Part of a small language model's weights: MLP 512 tanh GELU.
Each number is 500 + 25 x the weight over the matrix's rms, rounded and kept within 0 to 999. Layers, rows and columns count from 0. Numbers have three digits each.

# v: layer 6 attention value, 128x128, rms 0.111, rows 43-63, columns 0-127
# o: layer 6 attention output (transposed), 128x128, rms 0.168, rows 43-63, columns 0-127
# q: layer 6 attention query, 128x128, rms 0.169, rows 64-95, columns 0-127
# k: layer 6 attention key, 128x128, rms 0.154, rows 64-94, columns 0-127
v43:494495477512494487496492531476530495517480481503475501487497504508535535536523494521467515494534547519488484486503501506503545495493514466508494489482446500465480489451478524472494507460436501462504473510451486460461520485506514485506521508505513531514526535469493484509520535505496524503535466490547485530474488528485481479519510490507529471465477524489491505531443482485510498520528
o43:482511472500507496482501524520475503509504504505511505516522478522503514491502506495490495492468554496518484548503462477481493517515491514474505492489460495480535510534482527504480510481533479537496506495552480530520499486551497509485485506489488482471490450465527456489555494521521508503488495511516489441514474486495503533483515481476452505588522475533487498490555486515502530435509
v44:526492474500445478467451489498526507510536444493468480514511463508517460460463477505510478483482489480491485512516510525546468502522510498533489537529489537520459483520526497526466473489512489468482501496507482477469518519488554492554517494474546476486472520514496437527482490514548508467477445547526456503482533500458515473480517546523522528521477501501516479477480522543538521464536
o44:491495503498497472548553487471468492527527509462496494515495523481476540471478506513442519514487504482516519524408482477478525482459481508525537506505515453500521523515480497512509484496475504514596487543508531504480544483509505456507483512526487502532519473503464525522496552504470448509492524479486472484509484476445514503512505492496496514514493492503485528526524471476488477570514
v45:487541467507486497534512510468476508499479533499478521509536489526479464496511494492492489484512492529493467501502522484521521480465532460511497517493503508494455487468466472546526496463470475456507503482492535487484448540540505514513485497524566545523502524472483494534529512484473524523499521506507499514476493454477463527505496478500478484477451477523538501497538505529506489500469
o45:492519498485481488445483463536525469469507486484518464452514497475489547479497527475526464565520541521520502461537469499524478513506461506479499528482476486485558453535528515493496505492520493541488473523502442521502508490485488459513499523487479527455534492524531494493501480496520491486516499488515481494552512518531497536502504497493491500558506504483449492497473463457535519521498
v46:498492526498506493507491468466490457543473448496459490510481447540493550523542522495499514544474518524475519480503469512533534487520492472463492512456531444527496514523495547484514473491498494496493471500488479493505510525493505484523489483505507479528478475529472491455524507496491479500505499487476484536470482504546522497491487516517499491505552479450445506528509493490489475520529
o46:504502463505499491513538486516495534481536504479510502517482504493516489510477504541544481425498486505512451481454509490449480488469521520518526498563507544457502503466514511525524480487559466520496524487554504487522430506512511511475510476517512515470533499467501502501503495498493533506494491497451485471539492518527505485491505494507497502510509516517556504467485514476537478463479
v47:520536494504529513483540491480453519507470463475540481505481506479511510545491542477555492512483470446486512498482505491514516514505474522531503524520483472513481508508544513519437545525504518475511507498507493457497491522484497518532484505520525467439501506489466529478529460504455473495519489510501533508520502476504501510499542516499460510490512511520489464494565511518531499480514
o47:504477530518519491546463477521553480495489498532506502497500496486470500510536473538541513505522487489490532489561530500479498462494522499514462501527505490521498483467493535505533492471513504520478492516483469530520492485519508440481487489524482519553512511497535488495425510481498503505474490514511500524477519467496501510527480504503501512483501456485499523473440495482474470502492
v48:476523474501467476519512497531481461501509466495529490513493484443459554455533499495531476540517488449469511496508507512463514482454485526517510497463477532499497542474516448571503496468515496499491508491539478466550509498532553539516529493500538492492527508497502502482466490495524533489526512505503483492459573482521523547501501474517494493515526462527463539508521491532436492539472
o48:528466520501505441501522534487497526509513508517503515515476510542477533491540504498559505496475478531513499507487493521531491462505530497514497550527465439496515494491455499490487494492466532515509456492506497521493421478495483422510472475514472491500483497549504515534525530496468510494523500487512511474546456535485506504453510506504501555524507524451517392531450510488568457495531
v49:531486453509463476495444462475450527520530485501494493521464510538513426487549459469515537482540545516563484489498531541495483530503523518482503502463514494497480466509484474490531479471517554483495510500566517532565540484501508502472543483479548491504510495485512494496485513464509504498526518515481438499517444515495534506529514502502548481497503512493519483485484469571519529484456
o49:476589464485494476493510543526518549513504515475510498449518502523472539508475523542466493541451535491471530456479492494510486503479489476539479461496536519530507534525552489514463500549487450464525473488457470481444452521490472516491478594521452480452475499485501506500559503563487496564494560516540481486430489495460492498513487465509498557493509512530484531486486501467497513543526
v50:509521526488548507500482509487478494476514520487463522508459481452460519480540535491517485514543513517483503511500489483531500498516488493550497523527488561507500495493538480463473542498513426542485504493515475516511500511515454518513517518488474480492507459490520493482489481460464487424486506493542511498489548501465490510519522524513510523467531503512526503513509490501476491482453
o50:531481502539506486467500520490494516467445506550523496567522500530508477516537494553514490519512476493512520533490519522483531518515520464450509476490489446463523490515491497522536525493474512484478513507488458491487465409513492454478486485492523474542471500529503502509460515542449487523549502499508507512487461503527478516494491460493483485489517532514503496475482514498500525516523
v51:482531507499499490473518490496456508515470484507510468499503477537523505519460490513489484519480481539469486470490488544526533522488514531538492514557482500538517501482457528486448544484500481473502513503528512558503466537483497485541470483493481526473467496463481501520504489526501505476467482535492515526473475500480525463507539492524494431467476520458533510487487486505512570519464
o51:493548493529487547520421492527571462551503493483478495520556511485462471531486501470484494518520517506507501526495467470487529525482477460472513479499485538523494484533524491531519478531530486509533513531499486506470511516558531501489496540472528508492524477535503516523464507488496480485514511437512484474480516521466489542542477473504471494515479443533472478499521476477484437471495
v52:466525487469486515503482478536476474514506534501549513520487532458509570501465478505517524470479501501504520457501524477522518517506498513509502510473504469413528507491506477516489487498532467535503497505451490502495512456477491507453525532511489492513532525507484506465465460487494494488455527522469494501544510480516512486515534473515486508504475466492495495509530488481527511522469
o52:525463512500530512519544478495527507433504515467485512510503469504514455508566506509538507530495460503474478514441489503494506536505537499497500525491480551534434478469516500478511523478490516490478495461502462494513549500484518463517457482513482505500502492478504521504533479460512524542523466489491521498517540474512521515495460498458476495471504547509507503503525513506517497513524
v53:521493513533500538520478546487508503496522451501481505532494486532508513489525483506536483478457501523442497465491501527503497512521528490521495508500500499529446473492510519502507524502492497482500500516535489463498528510474493483531530526467559494504518487502497464533470517476544451451497512525509450503454533527518508499501522492525522464506492456505490507481467479498488479466519
o53:468520490480508461489493479504458529517519498500503494519507519519484499484486505499437496467525497516593531525536477479492496522482501488514540523528531481521513540535477464556540484516479516504521482535517509494475507484509493476461481513552442471492457494484524512497507504494451470522504516508462473468482483456450526513510485480500491493508519533498525486520488485490516510534535
v54:475422505481521494522468495541528450498503507506519494476514500512530536428532513502470473540532498530468489529496502523509540516510527470438500487509496454514497491492536471501491468479467481498502544502456490508506505527516527490447505540516516479515477487496525507497477414567506525486472485504450459502528478524504545534505502501496529499531531451505516510497479524554530487452529
o54:511491522508478483489552522496504533481523487540486500491446514508502481519496521527520524471490477478522505499541508538458427466486480518572507525519499496500503496507472482512537465515541468521543488455512540497514504489402472549550542456466490511515491509512480518497514548436483543531515501472536504477492505481525486457474494485449510493478455541542478491477510494489470473559519
v55:496505507508447483457520509479515508509482518512496497507515477523511489543477473536486472520505529488510483455500493513487444496491510476549499484537497498535509497543505505514515490479480523479511506482513528465492462510481508449497482494484508500503479508498511484515477558482505501553538462542487533516484481540490481480514491516506435441507529532471506489496489488488491556487545
o55:494528485504467541564428528491481499605528485492489500503491526481500494491471512466456492473481509466510505512486495439539501467509468495451490476494506496485534525500486479521495503498476508531523493515511521513497503473543488533491505544514478538473466499526478500489527506557533486446461479504532493512517518484468532500520513507533546510536511458524471522479531473499503471463501
v56:487490473471500458504477485489522529479484500495526501479481493469518424514516503542469499502567502509506490507504488506471456486517500524488504492467495505491475525507516536466505541577470477526515535501487496494468500486520505452530500514480442507536511536555531497519516550469521508534572485488476518483487500533495462547477487540530508492515484435503499518539459506493490500493462
o56:526529501500457486503512527482470486551527500493447476532519483562534530527487468469480480461458529508476492526507473474534530476498487532476481465498499502482526530449478501506480500473529531478529557437524526473491514467535480526490552511505528460454473491462476489526495492513502474474478517486553456491490470463509488465501533459536547480545520586507546521513577473487515540481524
v57:519454492487581517528511486510543560488469535506473507473517499493474525487502503524466539521521515490528509555507490459499469513490512568423503488503492516495549492513497465518500535549506505522479500471539502508510494502498461478474478509479429486503486490501492476509505460506487506481459518448506521534443485482482516500488520456464512504506524496510485513510526498457499535496499
o57:525510565499508487431487500453505491505486485495502490516495535535541476543469497497484488493486455500476461484490505526466490488529519463501519497486509510484488524477528503482511473425478461471499541495488496494508498535542495555500511425492539545542473521484495515481472548488545519479556512503498533521471512562519445485446469533532505450490491505501482497536517473553493535509501
v58:494523471461428472495482522515506521515470517505492470527514472504529465508476456513532504523508502493492479507499516521492503498488510506490499495518498479482469512487483499502538484499478512498523507513509520466463483480513518502515542474512499533522524517517495462509514547496483536522513500511518516494473534488510497516521505504520493467499465460466509530495473513526480464474473
o58:504494532490482511491510499513504497544515505494482484498501512496504504492508510483483486485499532512496473506499458472560502486490473530489509489496465502495526484512504507513456497498486516515504472484538501516497494499540481478483519563491490473438494498494484501538504487502544494483466500486472479495539453510477489534515493499517488513586478534530508483494550467468544488518521
v59:522470505488477564512491540488513481499538536510502476511495504499494505511488498497527519518504532446484476499492506524514496475485510502494493498446521507510457485494516458535524518518501501502508469489577491531500516483524549486544524513482481516499483446426494493500506501465447501520486497455485489551480496536498514490523535506514495502556509456467492543498504491507523512525479
o59:498499518508479448457561468491452516522505489490497461482473528508515476476492523538490487504479486499515497472535475482526502508497494454470522496514507488498519533478507520480499484473467489479548504509458518494490435533512462496475529520525492501518505546536522499539509544573561532508498510520525471474475469518477502504487478495506500487490511506557491447496513479535481466492532
v60:511531519528505567502524498465450499517503485485488478534475509533451573544531475488528474521490514515482499476495455515503535508503505469540491499493559486522501496533472531489469488485482486528514515489503495512492493478472523461474525535492484507471489463523481513447491524489537506513498512481466519561501507510497480509505521489482490442503508504479491532515518492492479498546517
o60:486549456490499494503441518526536486504512491476530520534499507480541461482503526533498488422540521502545501465490538503517466484475505526450492489526516550490456509446508491491532487524524526510470492504494464501472488509553482548476477497510522448505494520506537482507552461517482490520490493533499488459471488500490529502556490489523478514522536467538499449456526506514520468450482
v61:469521510502511471528479533508513426480505516508514506497494524497521529512500513529482486462482484552463499505495507488406513513492512482513500493525464478545504496469472512484491467475503507493524510497476484484521469525500471504433519518506505509512526479446517459540515535491512512505459489441500548503525491498505505543498459481483504494473487454465483501521436508503483515555505
o61:458520451511474555472483521550493541525507488490509508486483517518496490495501490461537481527548514497489495542527459543557512478485430515484487467501481530503482515506488496513523531551536514507430486500523475522502507510431537513529496496507485491471484510520508473505486471465497516454526475498467505451498510495517497511487511491489499487525494535531519488548531483500518498422507
v62:498519502492460482516471503497502498503508472505480513524493492509538511571551479497532496481516506508483481496499496532512542464488474459568492454480495487477497512478503518511531488454493489491502458506489508512473490483523525519537497480479513517509516501481503483487488545520483494504543503519466553481476493514496492506489488494503494491487484514478531505525515499511559475551473
o62:514528460537508489467504509540465501518506516511508491480510492491473520462491512503547507525506542517524477503539467462509517503507494530477533502497461481489489494524490516501458506506511507508495493520488493492499466475481499511486512531489503475514506481481490471518575443496520527532482486500531471532526499475501509542510512486493469513525511491484482491492482505454492500438524
v63:465524508483536490528482491472472527537540494495438479539489497561506495469534485476479479562466434515507496472491508496469491490490506492478498548495491535564469476502465472490524528494502484502496505491557460521492505537489511505520489498523486521474520479536481497504456494515547529476539524515484451520467507507505519502488532487517496524495476483471513567518505514534443480451477
o63:532530511497475499476461490523515528496493469504537518490528499487494525530469486501464488432545531496522505499509466532517489534493525489528483513503483490513516495452518491543510469551496538521471517522487533483467452470514456454457532504481518473482507491508484481526513543492471473492506563490448517463478467522464467504527471472535514518529541503540513437497472452461566512526501
q64:439539490521492494525484483464517519520559446495494486480467497486484465517503486464495476515512520502554518539468488502523466501521534459480511514476488521523460463515507553476458550543505519480520508490506512574494509510501486509502501525472451523437479477509515545529491530477495463504495501471511462523459498545447485497541563496439495490455524476488533520521471493442506530555516
k64:503534461486500503516481513525515514489515477500479475498518502514544514493505515481480539502522469490510569484437500515514481531485514507508371511499490485501499496495516499511484512496502470488544501433494511508510522508502448512507518525505474565504492508494525501461478534522489489492490507499501504472523519498475513481513497493530522510491518490538508493480500435504475499516520
q65:513484483519510506479477505488537547523509520506489535503493491458481512488467531558496509436515497485511494496517509513503487511512511495460514498508501462428493491450475542517557484524484507489505490508491543481518531463541504479449449424523519507547522548543496488515514495542480499492486486457445498502529459512467491507522490522511448507456498496538477487488527510516565464486514
k65:530463510507517497462468510502523512470495487476533535501493493513500502510506504528514509425492481529517449507430510519472510486516531480466590498534497490467476535475489502535512489486518443555498498595488505531504489520545525477467502419504526504517494508534520508512484516535490487499540485506473548554501499504466503485508476497491452477506529457482508467475545540511520531474488
q66:535552488492514564504479504512507497519503466494493451487498505484536469488496504446505501520547516482505497492500534525493503523524482496508501476497505512505494460514487517446485518494514481482511534480537496524486505482467517466506537552495486512459456482485472486484467508475509514485513491497467434514519468528445532504501525477524509507517518512489510549480495521487518497491540
k66:472512462487495500513472515498474517468468487510495534495554509513522497485544438446447491523472532498511475484510483516488474456503499518497516510483505507506466505501510472543480551520500520511473503492560483500524481476466468487500535552479499509468505509478502554494507532474518462484509476517453491538543517488469503504524551522520558514536513518486476522502503453500504514510485
q67:494461516469514497441526453489508564425499506529519464494503503457488540487466504537533486462449496506520519503521480539531472485522485456499490538518504480535522550489498507506519486516509535526540532506501504505500417461480531428468521488527480479491451516480506493507547568493502489491501545488503493478517497503486497508485482465508479492522490471478515513456460491496504553477489
k67:508507511484512509476514495515489497478483510514526506478478508515467540520473510511469486467541517490544473504699491514526480495502519473504612495511487460459511512499482449472515483507485472506473505536496479480486456470480452460493490524507486486527524521507490542504506499496527506525530485479498492504472513498496530513474491505476489502503495516485487505493469505470539512510507
q68:523482555478505477461513512479505473487507541503511533475489500523485462488508503493484467476459540509471484524495505543521532563491564498553477476512470444462469566455508472476481485508474529476487509515442500507476524492495457496434527481452551514535522501473518492497466514525475529531496534558515518524480468526495511478502532477519491470494524515493528477542480525482510517458516
k68:501480483477465540430550476483514486519531535518518525494517502512494501510519515526510522448458444507451483496604515499464506516515537500491510496460524480477496489452487511462496485531509531454490508499471499474495472535447520455488521486467475509499513544459499485501475491526504482521505566464478522554457506480509450467541499509504467509494544508503559493542477546529494497519485
q69:426520488492507508495520521506466457527491569535467466471547517506451559522480530449540492511455498502495516476526473481499511499490432519513500478481503507505577526495498474488491474494480456521474544497448479475499554532482482517489539509573478493470477467441493482478503454503527552509449524472510555523483517519532551454529500511528516464501485564488515505469458510480467480513503
k69:504505526509490502497507497502495492487511518509501507497493475491478502471510493511510485512479547482454467519554483494514511511493465508515669490468499464490511466538505491508478487503494493507452499540507477493498495483494484525527517527514504450485516501476473512490514480463525519511504488495520518557511492477514482485469515512503530502501476506457542486536503544512485503497488
q70:512526523501525517462521496513528486542523518491477488494469498511498547472533491459523453537441526502485538508479493484556550473464502479484499478499520464443498466492452502479473469516524528536533490522446516483518520527505536451526496473483489487502493499537489508516489451461488467497504478490509514485510462456525522503473481544479519518492531546501505488522530511448490519499543
k70:514481511548494501503506533502519484461538488526483486466488488505492548492498520465512524512476513560472535510564491487512493518487477500480382500481483468503503502481465505530469508492513504497503491445463518506526521503492504489502497487494527533542534493507497487538434484494510491507495511456518487492504481459493505519467516465490516477497484554549481472480565500494489486489514
q71:526444521532513484516533511471520514562515576488468550478508514510504505460541450507493493472459500468480447510493522494483518530535507498485530498514518520548516525473485499487518522511496506510503528516465492503468516504495512519470475485484507475477485502445458498521514495553455541531478503500512540534456501510494467498517493497474482484453490506446493480534476529502475526563475
k71:505494496517486522521532487490537500499499508429509511558505488503504499489526509502523510485507499492489468526215542509498515526502496520519536503518532486511498476494498499490499502502523505456484510494499535525494530502527528478507505477473502522471504525522507509490479512521518511502499531497489500480488513494511482487490501478488488509490518493528505508535484504488471499502485
q72:493450474503489518499462506486474547520481471489484524503482537533511499483516431483448478476502449450497468480486543529468505469506517536478494507489501528519493497482479483495531534542522585466492483515520502547442486508495538499527495471473525507504483522539531489470512525526565445524557478531445509507498483565523486521506500485494473521552509495504507485468521499586479533516537
k72:538524496481492516467460475484480494495459499496496473534482514509521499529493499486511519514508454513541514491435543515508495459569533519508414466513500504490484528504480503475509482498475520462509506466505472518512546488504490495504504462459579534500504495543493488466515539540507506485481527531483472435489515481537491525526482505500492485514519490541497504478515458482491518494486
q73:525485492513553538487506491469465536502468533532505509453508497524492518477513511477507497502485520498490509526511477502484488505477459496499517459452485509540520501519445496465525525529550521512498512484511523496489514481497500429500468521487508482505494490490461491529533544464478501502542489518556519473471456501504489513512526501484484493525515520522487548503515485491498530500470
k73:501515471504488508480543479479495508490532490503516525517527469505491513485505465497488489496490536525504431544440462508497491500477462484497627505511483477528492481502460477511499515497537491522471492522522506511484517438446535476532520502504509470509499481513488541501522500489511494496515493473483466485505513474490494512459492521490478513521493506493499512500522527485507508515525
q74:482510546509479540477456496494514475461534519482486515481521475543484483475512522481483499451459475433526519484474538499574460476490547513479500470513495554476478480480488512527463562540534533487516575480497497541498496572538530590495488503486535541459445454532490472520479453535531513480493528526515509547544517520499491505530477483453480487471497511490483438501482530536549480512493
k74:509513513469487513464459523526559476493493496486453496496483537493496524474531500486525527458478448504494577458524518511499499489508533516481406511478527505494511502507518507469525517461502483457513523441481481523520519516520499552516491508496505567486505513464503475485480501522510518486501486485498495447506507512493527482492505508515513481485517514528482475499487510505453482484487
q75:532509481522517472468477476497464459462489471504501516510531495484494477487511543535486505472513514463491515474499492528526517488461507506493508537502479501495489481495485486481485533552520505507547480507463529552474504493506547518526481532469509535530541472537503501509502532464486527488483496546502485462539492517510468524520484571482465506479498489494507483483498520524495478467482
k75:486495500492504469463514477495510506489514484513491480476493522466517502499510501507535505470506507535540539474502503504524483495511511483491484498503529540500507500478493534476527552490534481518545457493502492525519516567485479532509468514464517505550484485512496513504475496537499443533519502471488489433527494505475563519512477495482511482488511483520479431462530473468517453537515
q76:515504497454520471522492502487533462480515481505525501468531511497469511475492478449504556480520551539455524490506484516503492521489479500443519519496510519484575489503469527508499492453518518490527450477524556463511513475493516529515489527506474494487454479499483502576470557487486470480509512517551473463509466486464489501498495516476537479528489495489479487499532504452531496499521
k76:477511507523509528522460527530481492488470481487498540477536503484545532519516531498494501478495564501507499447473466469490490488476442523484566531536483486524480469546472493522484511509493478500538525487540557536493522497446530495511495544511481477510492473498475512537484472520474476474533473511518439486518489512446521515491478501480495491527495498485463474498533516507475513564512
q77:494480498477467514526469516503564485501509496504440483535489504476510490488495503534493505489561498481481491474492509493516506502519568479514494562489500533497474527461506511512491489485486514494521470521466481483471440524506488526480497529546496488472474516472545476487510506464490494530467506507501533513507524535534501496500528485505534518516496473492489453512504483515504500517451
k77:483498552497511497522488502537550500481441486463524510492481518513505480520485510531472500515512487489548522456487558477525495531542573517513432508504514515514509468448555527512476467509452496465515521461484454497496500505502474528482496516460484515465520506503513486487535510504443527515486514474474507514497493500518528504559475525510506494468502498504502506490476517509507485526517
q78:508478481524488425503522508482499427482537500494485498524492485483523493531501535502524525514494512506527541497477516486556519485504494515487514563502494507520483474503473518519532465512463503508561446496488503488531461517523469505496514506505485485520515504540525497497523487502451487527502498471501493507526492470476480522490523500465500505492473473515522430512506474468527467544544
k78:506494498485525477504492514527519488501467501485505479480488520480503506490529531497513538524534509511508553459527511490492512545503507494500378521522503486479516504489518526514476518477512496496561487442466533488484486515545494495498485509509494522534498488521525463530488506494500476502473493497510502467515504483486542480505475478501482489486502509521488474473497458503493476525500
q79:449477438519519496452488510502563526484486488502523487493488511499467523505463504569479507524520504473558500518526485519512494523494545445520490526481486517488513524475539533453490490460478504505450487474496499469514574512497485539497505480491480476505499483477466510490539540522483487506483476506498499458452507523517482462538473552513484517490500477525441486461531506553519465498503
k79:477511506496510498493493488503476493520513479522548507482515482519498483501475503561510479475510491522481460511622500535510507491523533508485625496504475514504474480471527485496517462533511486513477461579513474533485482498444508500514496479485473515461481491497508513507509504483509531527501477527521514544461491523491517500492485502508498485479474499453503470508495538498505521481492
q80:474512473495483541476521477500515508513532484493488494531469504519520493514519483482517472544497481518466482502497505525505515473524529499553497486497528530463469475478506496504452500459492479520480499496520463470491500454469532474501517492534524490512497490510511496493480469505507458466482538484486521495508494525538500468547536504500509533468446478559556517503558524501502466488488
k80:504476511549494480499541498490498493490485516516500507540515462535546466501460483485489481499478484481475495492365536475516516499502490442513437487489498521456505548473520510499515541509492547482463559518490478498494465491472462457501516487445523531474517486465506485501500495477467526538489453527560485553537507458531541527524503506535524493537532569503519537538498504506495503482520
q81:482484503447489477482541475511480515523506480504472486502504528509551501540484505501503511477487492494511485471503429497491501544534480495521497439502516487491556525466565467485471480502486519486467490507481502491475483529444441475529509505486496524535498515503525491489501482510504437582467516508541517481483518550480487483493543518529466478574466554491505475501517505476551531479514
k81:520501510487501497450558486481468518507505480487514489528500513507505485520466486520500470519514489507490450521539473541509549511509494502511555525457485440515527530528517502489468450531434504484479519531458478482489414522450471461474551550483485454480530527476474498490484502515498500477499543530541456510469503532557459513528494509488511466537500505491548457535528499505514548513482
q82:533497494531475474470449503516490482497460511499540491542527493489524492505474508558489511441507485509494490454511550540510529479487476536486510498524509506447510522511513487507500465500500476542509480516488504523475476505531546495472509494504487508508491478500521463471437518508546473539504510526498505464549491466507478475508482483523485516557480486490511491462499518517540530506523
k82:537496552499491476452479487488460532556470513472541538507489512489496509510491503514521533462524516504540518475436491502499498464555461468488522502532537535475515509505498495500516490477477506510489501512536487436538487514553510490480467482452498472458526501545488491511467514544479483491506506496490521497506484531537518517482507506502529435522506486484460477512498498467519505506502
q83:521511484478527541552512493550504555474511530515539516470495508469484477516518492480494487474536469460511497496512482461443481517467502495460502513548481484531471516492504480476476504527532502515510523517464479517483505475466466498467521497496475510470486470460504526512504531506470498508528511519512511478472517491459511515525498563499492542481508546437525522487511499522496519489483
k83:466494464540510504514509468473522507521511484512499499496503469494465527480493495515491482499501529499519441535483480533505491501479522493512636509470514487501458490504484500509512490511502471505473503557524497534501525494470483489494490496492475455461495501498464537495527530464496522495508490496501510524497487520489458470534530496476482502472525481484503515525535507506507503538480
q84:513485564491505498476506476477492535516489503507482484503499490527509573497443488505470486451464537517452514516507453523567494502516487469528515517558471442511527458517532542453469452545492469478470507491471511525506513494498511539494533525504460486490462494482498507545470523546525479482487497526518492483501527566461492502470462520540512429495494519480479474524494479471494501549489
k84:497510562461488492473513529505483518543526518443514537508507503520501565508500506505510480441466533496481495488414474522569487507492496484498549479495499459495516459535495464515488512531506494458502493503469520532499481528511497542514544510528475532493498489458480515529429520507524478507486547491522489466455511523503463489490472492491521496520511471444466484524471457511520529502521
q85:490533512505510512426511536516493512527537521513494506468486519537499499447501503465489482439456473522512483516519493525492498526480524516481499487443514482455464500504484464470467507524558459499492537506504491485496482497487473494511514519519484541473517475499474530472455502510472508495507519478508502529507478521422536478535530546525526518489489531512546519487513506485511504432513
k85:534518465519486502461509499476493513504533474494493528495500466507485503499492485485517503460452510493475458523513502508491466497501497477496651492492500493473484526490503480474471531512505484532474503529505475516496506525474485489495532519472498459459512507485476495508474501502520503489494485488487498547519515509489484492521553510513513496494494536490523523523512499515506497497498
q86:476493472495500511501492479555489508470482518527499486509496495534457453372523516526500482500479510483458477480530475448480546464510557495473523528456497523448464514459495449462509509517516491452470491494476500486527525515476507545526499480518546508483493517544520504458519500509540536506453487523512548511512481449533553481482511519537540494472511571534481438517505508481456436457438
k86:510491508516498496511520506487509458506523509496504525516506498520480477507508496477514507501469514498472397483396516500508512509502517520502637492489512505486473500493498515497514525511534490522449491541501491502485486503450528527495480506494512435448527476500474485505531480499494526497502494498490506526497494509501483515511498522497496510486498497489498483535539536514517480486525
q87:492482563510494523452480534448528572481498479470543502528437494516444461548457492561511524478514517504549516489485492539549456487526484486500509510505467498495522506537533512490537500558470497486482491514484481513540478529483463564523473504480470499484497539513507513475505505430491488501540491489479510494494496553490470521527511555513485472518495521520457477536521472485497526472472
k87:502536540483459497462488515524513502513487474475507504519469520502524521533457508552524502498539465482523520467425504541509459490514531508503423523516526502501500495482509502506471499525521481534521512480472508512504483544492497545479516475502455529517477490521533485489450492473506481515489515487514527426475524526521510519465479527507497513512489495535473499459513432521478499448529
q88:424513467487487437541444497494501468511486479533533489510485527496487514504484483524501490502507521509497501490532535434541553454545531554504499513482532526476506539489468513511519453498477499481479475497476496498510477503512453529509481503543495485499477501508471465482488480530484488489511528490494458524560500515532511490544484494480517458449503495490524480452446491501524479584519
k88:507489502505506508534485515499484492497495494516505553476472474501500491501523513484516513497512512479487454472566494485505541465500516504494655504514491496500483476497513499509482485486478519517474485579500469478477495486486501516500492501532478483470516489494482496502506501511489505517470486534514530519504495471496482491502486504535509501474512484463501479559488531488504501507505
q89:465517532539492511525547492452483509475467489491524482534491478454479481502492495560557505536490529455539486484485527498537510462479503525507527547528504501529470499554504524523488517508475478543495495505508482504538482522481487510496484491491461472450533464528486512460519509409500522469500493482478479506523506467520490493499495528506520525499498456486499573492479497488519563512507
k89:486511516519469497537510503489521528523487496460498498531494489507515510511494498504490518504558519506510500499264499493520506504508472494513443503519516519506518489510496511506506515489546499589483489484496508466512513489521492509495473510515464510458476508516540520496474510476490481539476495480500535457496513503500508508439531492489517529469473538504500527522497431483510472485503
q90:454492466539502475564550493477491487518517517501512467498540523533458515462482501459488475523452517503518501501473525530508507472456512477484506496508456460474492514531439501481528519540532481526512460517481502541482554477492471438476511461487529485526511477537508531501497519512505477534532500482448512512511520489483496452510532489496468536520508474512512509538480493507487513494523
k90:552482484516493481498490473527516509490520498509461462506496503500536524512491522494493532482497499497477530533416496507491485525504498504513388492489503489473500523516468528535479514483499504504512483459493537475512513494536499451525477509495548529489491490523535489506507509523501490509473522462497500464499489456503502472496488503464503511501505507544545517487478452480477519505481
q91:504507495493507516554487514502519516483493477495531526452469509536494473501468470519492478559453538506518486516497525485487524481488562508489483509496484463471476524506434505472437498515450478491509485530450505505486497517492487448498526494500543511525497489524519504494483532496425497507507565497504514521494486497483496513562477522480523503456503490495474464510469508513501530515482
k91:506460460508491505536519490517563538493533513543460502461531487485503514507496500458523518499500480499492482520613515505499484511514569495486495485504513489495484519467447527501511505491460526468527488512456505489484534489428446466539489463509469541476466489542504493511466531505440494527490540473506518523481483487513506466574501496522477504478497501537530491508460500500457504475488
q92:491514500543509523492523494500543552495538498480486488482534515462483518476465471483504458511467478530532511538468489528458482487447459482466490482487479502464533487540515533513482521497490449534493516510532495518494511484498521480487496476513511497466490520489553558521460492511493496507509527450482540510485537528478479509499540475466494485488530492532504528524513481484456500526461
k92:508499485499492498509485494537525506463520502514485473511524508509499515533470508501500501481503494481494594511505507505508470528501493504506355508508495470468527521509485497519496500509496496487554510469503512502524520489540499485507517497483519549522505507499495490479495502490501513491505488483503501467488486503497518493520511490510498509506485500534515513455493486496484509468484
q93:518495481499480534517471501467469513528470547508526479513509445528494510497522458459475572530504455510474512487527489485521527466484488548500503459566512495500502511520415437491490475494519468518498498489508507488545475526498514472505486508536497510501441477521512485478470501491505500487544493504483507507528469472510497512459483533505521490554449534504476539480513476468503581562518
k93:503499541496500501511486507454500507512495480527504519473495500501485529465491485462510484496495551494481457508532476443514493447500479494503572476506504479526514482536457515496460498453504490542490535515524477484494515427484534473516481479513481446506487467522481517549522494480527491478508504539485485514545508487503465540481527516525523495516508511442497533535510515469494523474548
q94:508490523475487512539474515473505504541469545516473511521465517505482480515498461534495492453475478522487492469504543516472465485503526490509496496508520525511498500570477485497530495481457508445495477509532500457505484519522497519516515543503506521537504495481522443492506514541524483527468502483469486480498496530498478465514484500516513503568471449499542555500429507451463543507524
k94:528500504502473486517461461441469502552470530489534516487495513533515498527476485505487522445508544446532503482580515476480506489528512465514497496514497504525526496512496495498479493497426493469471543465486522505490490513543505509510491504494525513537496490522520478459503490558494492522529562529517514502488542508509476530536503515558542496503456507448490532455419495505463504490484
q95:496506484480521503518451506507494538488506496527492509482474520495489440480511475507533472502492462495544505489520514505462461487526524491465495505430530560513507523530472490486529536515490518456514511487526490530513513516477458514523489504483487518486487480480443481511518525484491486503543508487542487506499483486517529484531490521488484494501515511471487498509476502522444518505490